Weights of a small transformer language model.
Size: vocabulary 16384, 6.2M parameters.
Architecture: RMSNorm before and after each block, rotary positions, tied embeddings.
Training: 477M tokens, 4005 steps.
Each number is 128 + 32 x the weight over the matrix's rms, rounded and kept within 0 to 255. Layers, rows and columns count from 0. Numbers have three digits each.

# layer 6 attention output (transposed), 128x160, rms 0.178, rows 22-63, columns 120-159
096098167074162094108138137095137093111140183122103135151126137118100066119088140148142120083108086141061091143156152178
074147100061131068215194045107150142183148132154025166128113126163120128088114100144163077123080132079122183141142057143
153176153143144162138148125216107127106100149075083125132206131127087112134093160111139167105100134152158195148101127084
112064165112141151113128151153139164138130159138160145085079150138101045085130147132126145069104163078123114135121132123
170141107100116136138114162148083054111111165138214130103113085103122117155103130188118108177115156083088121170113140089
179111135132156159192208116107135101105170094157092182117214113149173151143138090098173153122156164173125141114116141100
085109082163138138102149152119110153109100088129115091180165160136098179100119129145186114093076161194151127067081136075
130126105093188098150125210161109102146149128091150119129107147096093137115193123157151118145166090125114090147133123091
039171111126138150093107139097112167135193150138187103120096109179134125126137109158136144085108111172129191082178066158
164087131146087166117094112132053163162148186102119123141083104155144190125163151100153099136104114163143115144132141166
126070163129185206135100142130151136102120131204161127133182167126134151140183149056162117148114099077135111123103143114
080105067139064078116157132114119116154172167177094053155150196160133110153125086113125131094153115198196172151077115144
172145125186090118048151101122109145107117072152132097113065075126081135175105118103095146192151142026159083105125117200
113185098125183106140166149188184138167143111119193093085131101097093138143069085110093161077146105054132092137120122097
129166148098071115107081134113121066128102081177133138155182144105096172112094125189107192154101091152067120091065104132
091087174149076193094100151139170097182107127108141145103122131051168106196081133111142123166173125072194149120162116102
130180089064030123135135172088146122159151084077150179162125145086111105105079162088127182117107113122125152123081088094
132142153088172127105151105171156147096161111168124146123142126071079078149143157133102146124036144170104120183148148120
117120039199216062144120109159145092139168152148075137141079091168122151055114131145064146079113092119110132127129174088
102208100161155158051101156117090149095132155143184131120180119169193110088136126116169118153189113145086149168126057120
131103095191108170118155143134071131071100047101174138112062147207123075075132135097148158127129127110116103163114123193
105120156141106137117181163125122155078156082060122155118117120139153147087134107133133120110084128117118166161125087140
127123136159076116104152143107105076111072101123115190103125111115087095120173134102100131117115093118116169082160122056
085111165098221059119118091142083100110090097131125074162180156148168132174111104064068109080156119099125132118085124094
163121150106125122101171183094142159174139131193175108127064126165096122102157139096190099117092127098169199097127142107
100119132109138165182060147134113062146126130166122121085152104129179124147070060124121109117116121140143140172136188109
164140121134132153146154141205177176018197081163126087114138159120089139216140060139175127141129107161137130102086096078
118161100147139193102139172107141103138166139083145124125131129040167110108153136091144118084168106155167136128096120129
164136163098087117163088147164110162108122195126131129129116129144129113116164096094085157143101117103140139140135174083
128112114101141155065208107113128104200109122137154073093199175118160228115090152158095208063104116104158170147159116102
148129127119129132121194094115119132125090107109133102145145197193077124064129128168080087165133144120123170137118159160
120122157109153169112120155163152149160166138098136161132107119168120087168116123163145147095166169176140112140066143102
172106153100105145071143107114102062096124141129124113139077115153132116080082136144125098178148100111106156113073138091
115130121171169128147118175131113166168074148099117138169148086151185113153103147152154175138155143103089064117140152129
177093128123164126136141108138112073046178100121125130132158137150144075142062125119139138114128145146111131089102098212
122147175121214120123139090151165136177090092089156117119101062103161141127184111185118206114120157161136199079091139136
159162085170113111104131124092117166117152118145133130119155167143128103149080133212148159162088143039123095138145079127
115125173131145115127161176114087066109091105141168120088125100140166192165117160159091189149093113163148086119210183175
064093123120133106119142087171076158113087087162166156104105136065140112040084153144068082142135174135101148142095092186
157115156089090116137148110112148167072087055154131101196104097028154122157182157170158171099128100077065137152139126090
108128140112147129121152174103109162132146115159091126153156131213136071116141053113054130181113107142104127133120114183
114106130177138106147178138175122122192170188141151156118131091172131120106090121107112080168099099156099150138138088167
# layer 6 attention value, 128x160, rms 0.315, rows 23-63, columns 120-159
099132070092140100212198074078164111180118155130000188157101125147126100108181108124155145126080129075138140161096101148
164108153112130123141145136194143131117103142087054147146185154114073100154106134125169157111159139148177228131185134125
124068121096163151151129115191119117130120141111181131143103124082099086128183132127104116121157177138158132090091125164
136127156099101119148142199095108112118142122143197100102175050142087128150118129153157130147181181090099116135113145122
146093134181137154192159195112159154063138093114104129145148145157126134139127114133149192108139126165185102076165173118
145101148174123110096110116128109129121075134116155080085123092084123164080113138156133135109126186210127152140118144127
164157123134183136168102207152076079132117118108155202182072077137181115138192127141083198111149102122152077106121144155
099184114106095134122145157137168209147170142116148134066124161132119148119108144157100123120094128152193229088095090077
177099124191120090151080088133098165170154149103163165141152085101105202063183134124115100180128116159161134112106173142
159108138172210164125087105151125096109117121150167155130176119163156068188152141089129086140095125061106096147139097176
114092100135110117148141133057120127106116168171090094186114216130129096191086094080139092112187063184130189173060111160
151116128155120095057148164112137114104105083138152119108070091102137086094174135127112143175135097105112107092089161167
104169116043116129129159128154151166091156147140188154116138108105115189127087119125130213072160108114128117127112115136
138144149135094090192103165101087109106081070180179103143173098174126149165136145147122141146087113106074095077114085158
092092167094080166152170169169131142196135110150163148144182105110139164181112094126099093153223122117074150132158129090
099070159066039128158109143087075110141133135146197142162174189128115123107116127099100149102097120141130102128158121140
095152154082143102030105106124138133108129093157109066115089139111067074221161141162110162080064159120122111141144121136
128147110191184105132131148161128144139142123149105116122056069127137145053150116087109125111087123154105131108162132161
141136136131221139099097151110115162136138168102135142114181102126123101100138111135111090140119090161114104136083066161
116105166176081152100124140150086159066119121086187059110045202130119108091189117103128146132124123093101138136207080200
141124119137120096133169135151126117089155118067126141146086179158141215078144082159131150102189121042175179155118108160
145131191160059126102164165134123111114159078121031144108119092153122000116105135116143110113172130087109090187095085073
086123105082161123108171139111122120136101104092080096179108177144118162174154177118112120102153098132166130150060100114
110111116154130126104162104084146098182129112156231108112105159112094166098116123104129104127128153089155204113108141122
148025161080191135187165120109124139077158140147138099131180154103181082168110138147075114067127138188147150102135137131
140125123150063145154161157200166139157176172083114138092149139157112164158183116195156134113123175132098078129149170096
071130104152134149119142106131140090083153185103140093087109060104114142140172154108144114136142096126173120159093152140
178195124081143093137144150119137128115119236151116102148139190112152150161204107071122196107144146154155164124148124111
086143102146172108048126147137104090110150176154166143092154186082113144081064138192127152096086113139116097153185164055
160109128189160169124120127064128118121043123158081074162167196149123101050103146165092113142148155109182139160189115187
153164163094185132049145172160145123089093150116123181079122083129154105211117111160110139056177160144083108120141162100
140048152115106168086113117176141092137123157150205173171104122155121079091124126148122073126130107129071166146124122104
117124118135161158168123089135130132147125192118080119102182082149152170168092146174118125137144133111099085154181142119
130079143090169159103158099100123069115196139137133092085115148111127105200072087087149138063132133088133152116096120229
122178141068179107080110114122158168098133146078143122160120125124150152157215159112118128138134101144118132095115124105
155213136133111112145133103051115142093194135116163124160103136126135136152114148148120118098123086092136108141149119083
139124117137096091099127137119080133156125093121126160159100065105167150199102120171150142146102120122138086155225112207
087120115089172102118133086158096125109109118161156174110104150104134104088133148120118094092113137143157071133115122255
135120093143065124139186126112136100077121150085118083194126131126109098071107125158144114055144150082111181148169179073
154099160128155091138131158174129151116136094141050114133110151184144131133165116113117104141088097147151121140100123093
143084151185201151163166135182130143130110120129189125030070120092142152122116127133152120123102140158083158127089110181
# layer 6 attention query, 128x160, rms 0.194, rows 64-100, columns 120-159
150076152116150129160132135117122115169101153131128117141093129128141101125100143140119117140107117144137102134113159129
116154153135110111186125114140103159157098121097146108162159162151112110130135128138085107167168138094127125142161117172
123140121119089179129129139103135121058161092135134104127166095115125176147168100128110132132166115107094142135128127111
103130123156116154110148102103133099124126119142136135117113087120117138117109138105135115079143124137115106134139129094
154138130129081128069173147112131119127103137098103161123141116140140132119155118169135117149069083133108149129084147167
187066133122146156111127140123141114125115168084144158128116131118136160148177156153148134099127106131177104115113163108
126101147098160096166119121156134152134116165103105109097136117106120100139116088149138140119085124119081168129129104114
152092127163111108154075134129136145122112126146112113177183156157091111114172134169117150103088114100157105147098110112
143138152187132131116169123100137166156124158140152158058140114160142145108074131124141136132071095139121208134115133142
162122149132156118171129136146121137092150113140131095057159098158142086134100089139142120135160118178154120150097176112
142138087148135203143185160097132124067132164109144188106121093165122171150156127101136080157155083144173108159135164127
084172096126150131145136070139131094123120082132144174109115178118172156145086108093063155178179144190128075157176132076
158130172182118194129140157107180143165111144130137141095119085157135101170111181103124148141099081159053152116173127120
185062141068132124138121144109132132136126174082110128159156123166127107085182178168157073113129135134098120112087108111
160185168154171136158126119085168114198127097159114138109092119169156063118076169118195077120065145106182162105163093188
153098111096132156146135112178150131162175102095128144111127125127101152093128142125136091130085200146094154118134120145
154066085111144105152090101129142116189149161112155176166124099118115137092143145076130096134165188186070103160185092140
191101175161126109164140112116110167089122164177081085125167056163132126124046105102165092158208101124139165175117133106
127132110173104140083136105139154142122090116144127187162143117123115107071109186106100158157174184132133061149083181140
118124152134119133181097103133099146087080132133140136091149127076115124180110062102084145129143143164120127139087174133
099135169179147113103114155099162103217136068158131153154087156109143057056173218089168147094097126142135084157130124197
122131097137102175147150119099113164012076171137115177185108097094121081133105105100110174111142059117143105114154146094
047187141141075169128063093117162125215083132137073148169090095173129073133160109121093166188088113149135139128108128166
130207076154141140107134137116145166048081119098224120174187200071126129113125058076141151176213151098195147093116150100
146111151174068097051105122159108148145173099181112092070124149077109181095094151158117130138205194068122132139099218168
095141180043184117126068138160165119227141072129133161206165133163133176132138162139164132125113128191038121122223120110
155112166149104135119152087187126158131159110120083157168081093139178111138152115134093161123096123226098154155105203144
076158084107180124183194082183087140065139041061202118084149231219174069117102029130127080170151133122158119108157124120
095179172131128165101148130099119120084113096133156137143096147146111096153099077103129096116112075152164120140177112096
136200147137167139120149144104119134246106102113137054135161092129175105055116123142142116112222162166152074157150117155
086127147129127103135142045178083076124160158040100153081085151153153103188149130153078140101094111054205109044087081116
035134113074183118060189128161108116157167129105174094112102156095086167153072042167107149141179177128147115137115171166
111172130142147147085182124114141104100149099133128104156156093134156141141166130107122138167166122130127176122134138140
151114107126151138092159133126114120134114127103158146129122128119150123140105126108130107130130159121163112119123167104
099175094121100165075111116115144106141130099143106121160131085136106112121140107145104143149154102113085117107164111173
113173120103166129059144128104147127131167132149119144092157109103146135157086106135170132110089125143114179124119115096
114109148129136070186128127194117164123091145143164127112086202116112120113104104126127093094069149149150080134124128105
# layer 6 attention key, 128x160, rms 0.2, rows 64-99, columns 120-159
145154119154141102137139144127135145143142146141087137153149135148123113148106157127124146111188081127129120118138117149
145095157103109128137137129161139135140136155167107128143127167147145149129113162145146152125169091121121121129137109129
090113133109158118129149149082113120135101134110146120176148119131156100137135135112147107110114187150124099133152146153
111166115140096172182095129118136113125120057110112138101103141095126093165145129145136110150105164148134132142123141121
161112127111156084190131140144135163158132131129145088079132163155141094097143171094127123121153144133159089127166127139
131106089105107132152143139094119154144127117125142107101129152128126094102103112121110126139087156128100103108093137137
158135124119110084097086113142147133110144151147112154165138139140110134108140121143093134122140064109092111132133097138
120105162100089106119155136150128139127146150131120130122102182157139131120166150148113125115124125094084120141155135156
142065154097162087110149107148142135150163171143122108127126167150134093131133096144152123124188119134132104109117129132
138118100160113087124097122130109177121114148112173146188117156135131110127109118111099083128145115129096140119092136119
121105132070161063140149148117124155169122157152107115117130136126119054142156134145122101085134119110107143143107137166
114077136123132122160151119109114139153144137151071148159125147169141095100180115182151103135111092097088157118140176152
231030114097130059156115162199129112162122165121137089107141146131098093124177050171107114142172148105162072127173123125
127148099153119146167177171134113147119101081155144098057138077140129102133122103109144121154178091080092165107086143117
146068115118133129106096126124152132141202112097146107129107116139112150072193146158092106124133106174106139076107095101
137121154131114111185119153144137114216148058124110046055154150132138219130162155116136079149152155150145098111199126122
134161114095087166038110132064148114092108146079137138141146074141139121126123108113118065098093103103161153143189158096
137152118180134169162143181029121129106093160138161134092166104107129077089084081121141152076123132190152090143060132085
090143156136181103128076091163146131139110126167093118082173139148147091115171113081093104126051138086077168099105079139
229118093117094152120114122154112106085165102145124089107124171137152110134063079132129142125144065110125110185120118036
118086135132109148041139138074144165164121188120132133163241143111136103113168106102158140105082134080183146095102155099
099117120101098135152082186146156171161140123119132101161160107133147217121149169092184093079219109234136170103168112101
098149130049074133109057093087081135110172078158181168188102147099122140126115124187182161094217139096140126154143118095
166144134070124125176098094131203169172120121152177168128190114180153139112115112064092164159197123065082180143128191132
175086116164177176093101096123149141153213065160201143120062156093106117155136134163146135121138126113130112105182175204
135150147079175239081080077126106135040149114150175133253127094082140117153119147061107165134218011130111145120150072103
095172157083143140089154144079138083108135118126123123168144085095192060144117078093127141147189105229120129104106189079
148140156123149120126226087113121121139189079111210170024078132179140109067085115129128110136122228142121143107179163127
159102135111138091077114055171064087150071124104135124191064180116117188095096066117048148101227028133106075152112142123
131235143225074231090087082197155120101077096090173062054168148062140098148096065076127084094104127062246127134084193111
034176138084134166085127145122115097163131185086158154095157115145144160072189119141080159061013149124171112102129072107
088143153113160065125089153095122124170112076093101088177164133153122016165050153177130159103170162122158162107106078099
128140124101130136136128120116127105140089115117163143171120117135143142134081109145121100122127148178091114130127140126
131130141113104140151096095132122122131118083130168147140126129112113129147123127116134119138134146113098152129120128158
130101129147117123154116146138134135098128141125128139091141136117120130107145109111121123117127160120157141133149117117
099151109184133141152123150115120140119103121117110119128133107115113095106162132099129089101100163149176121135116124111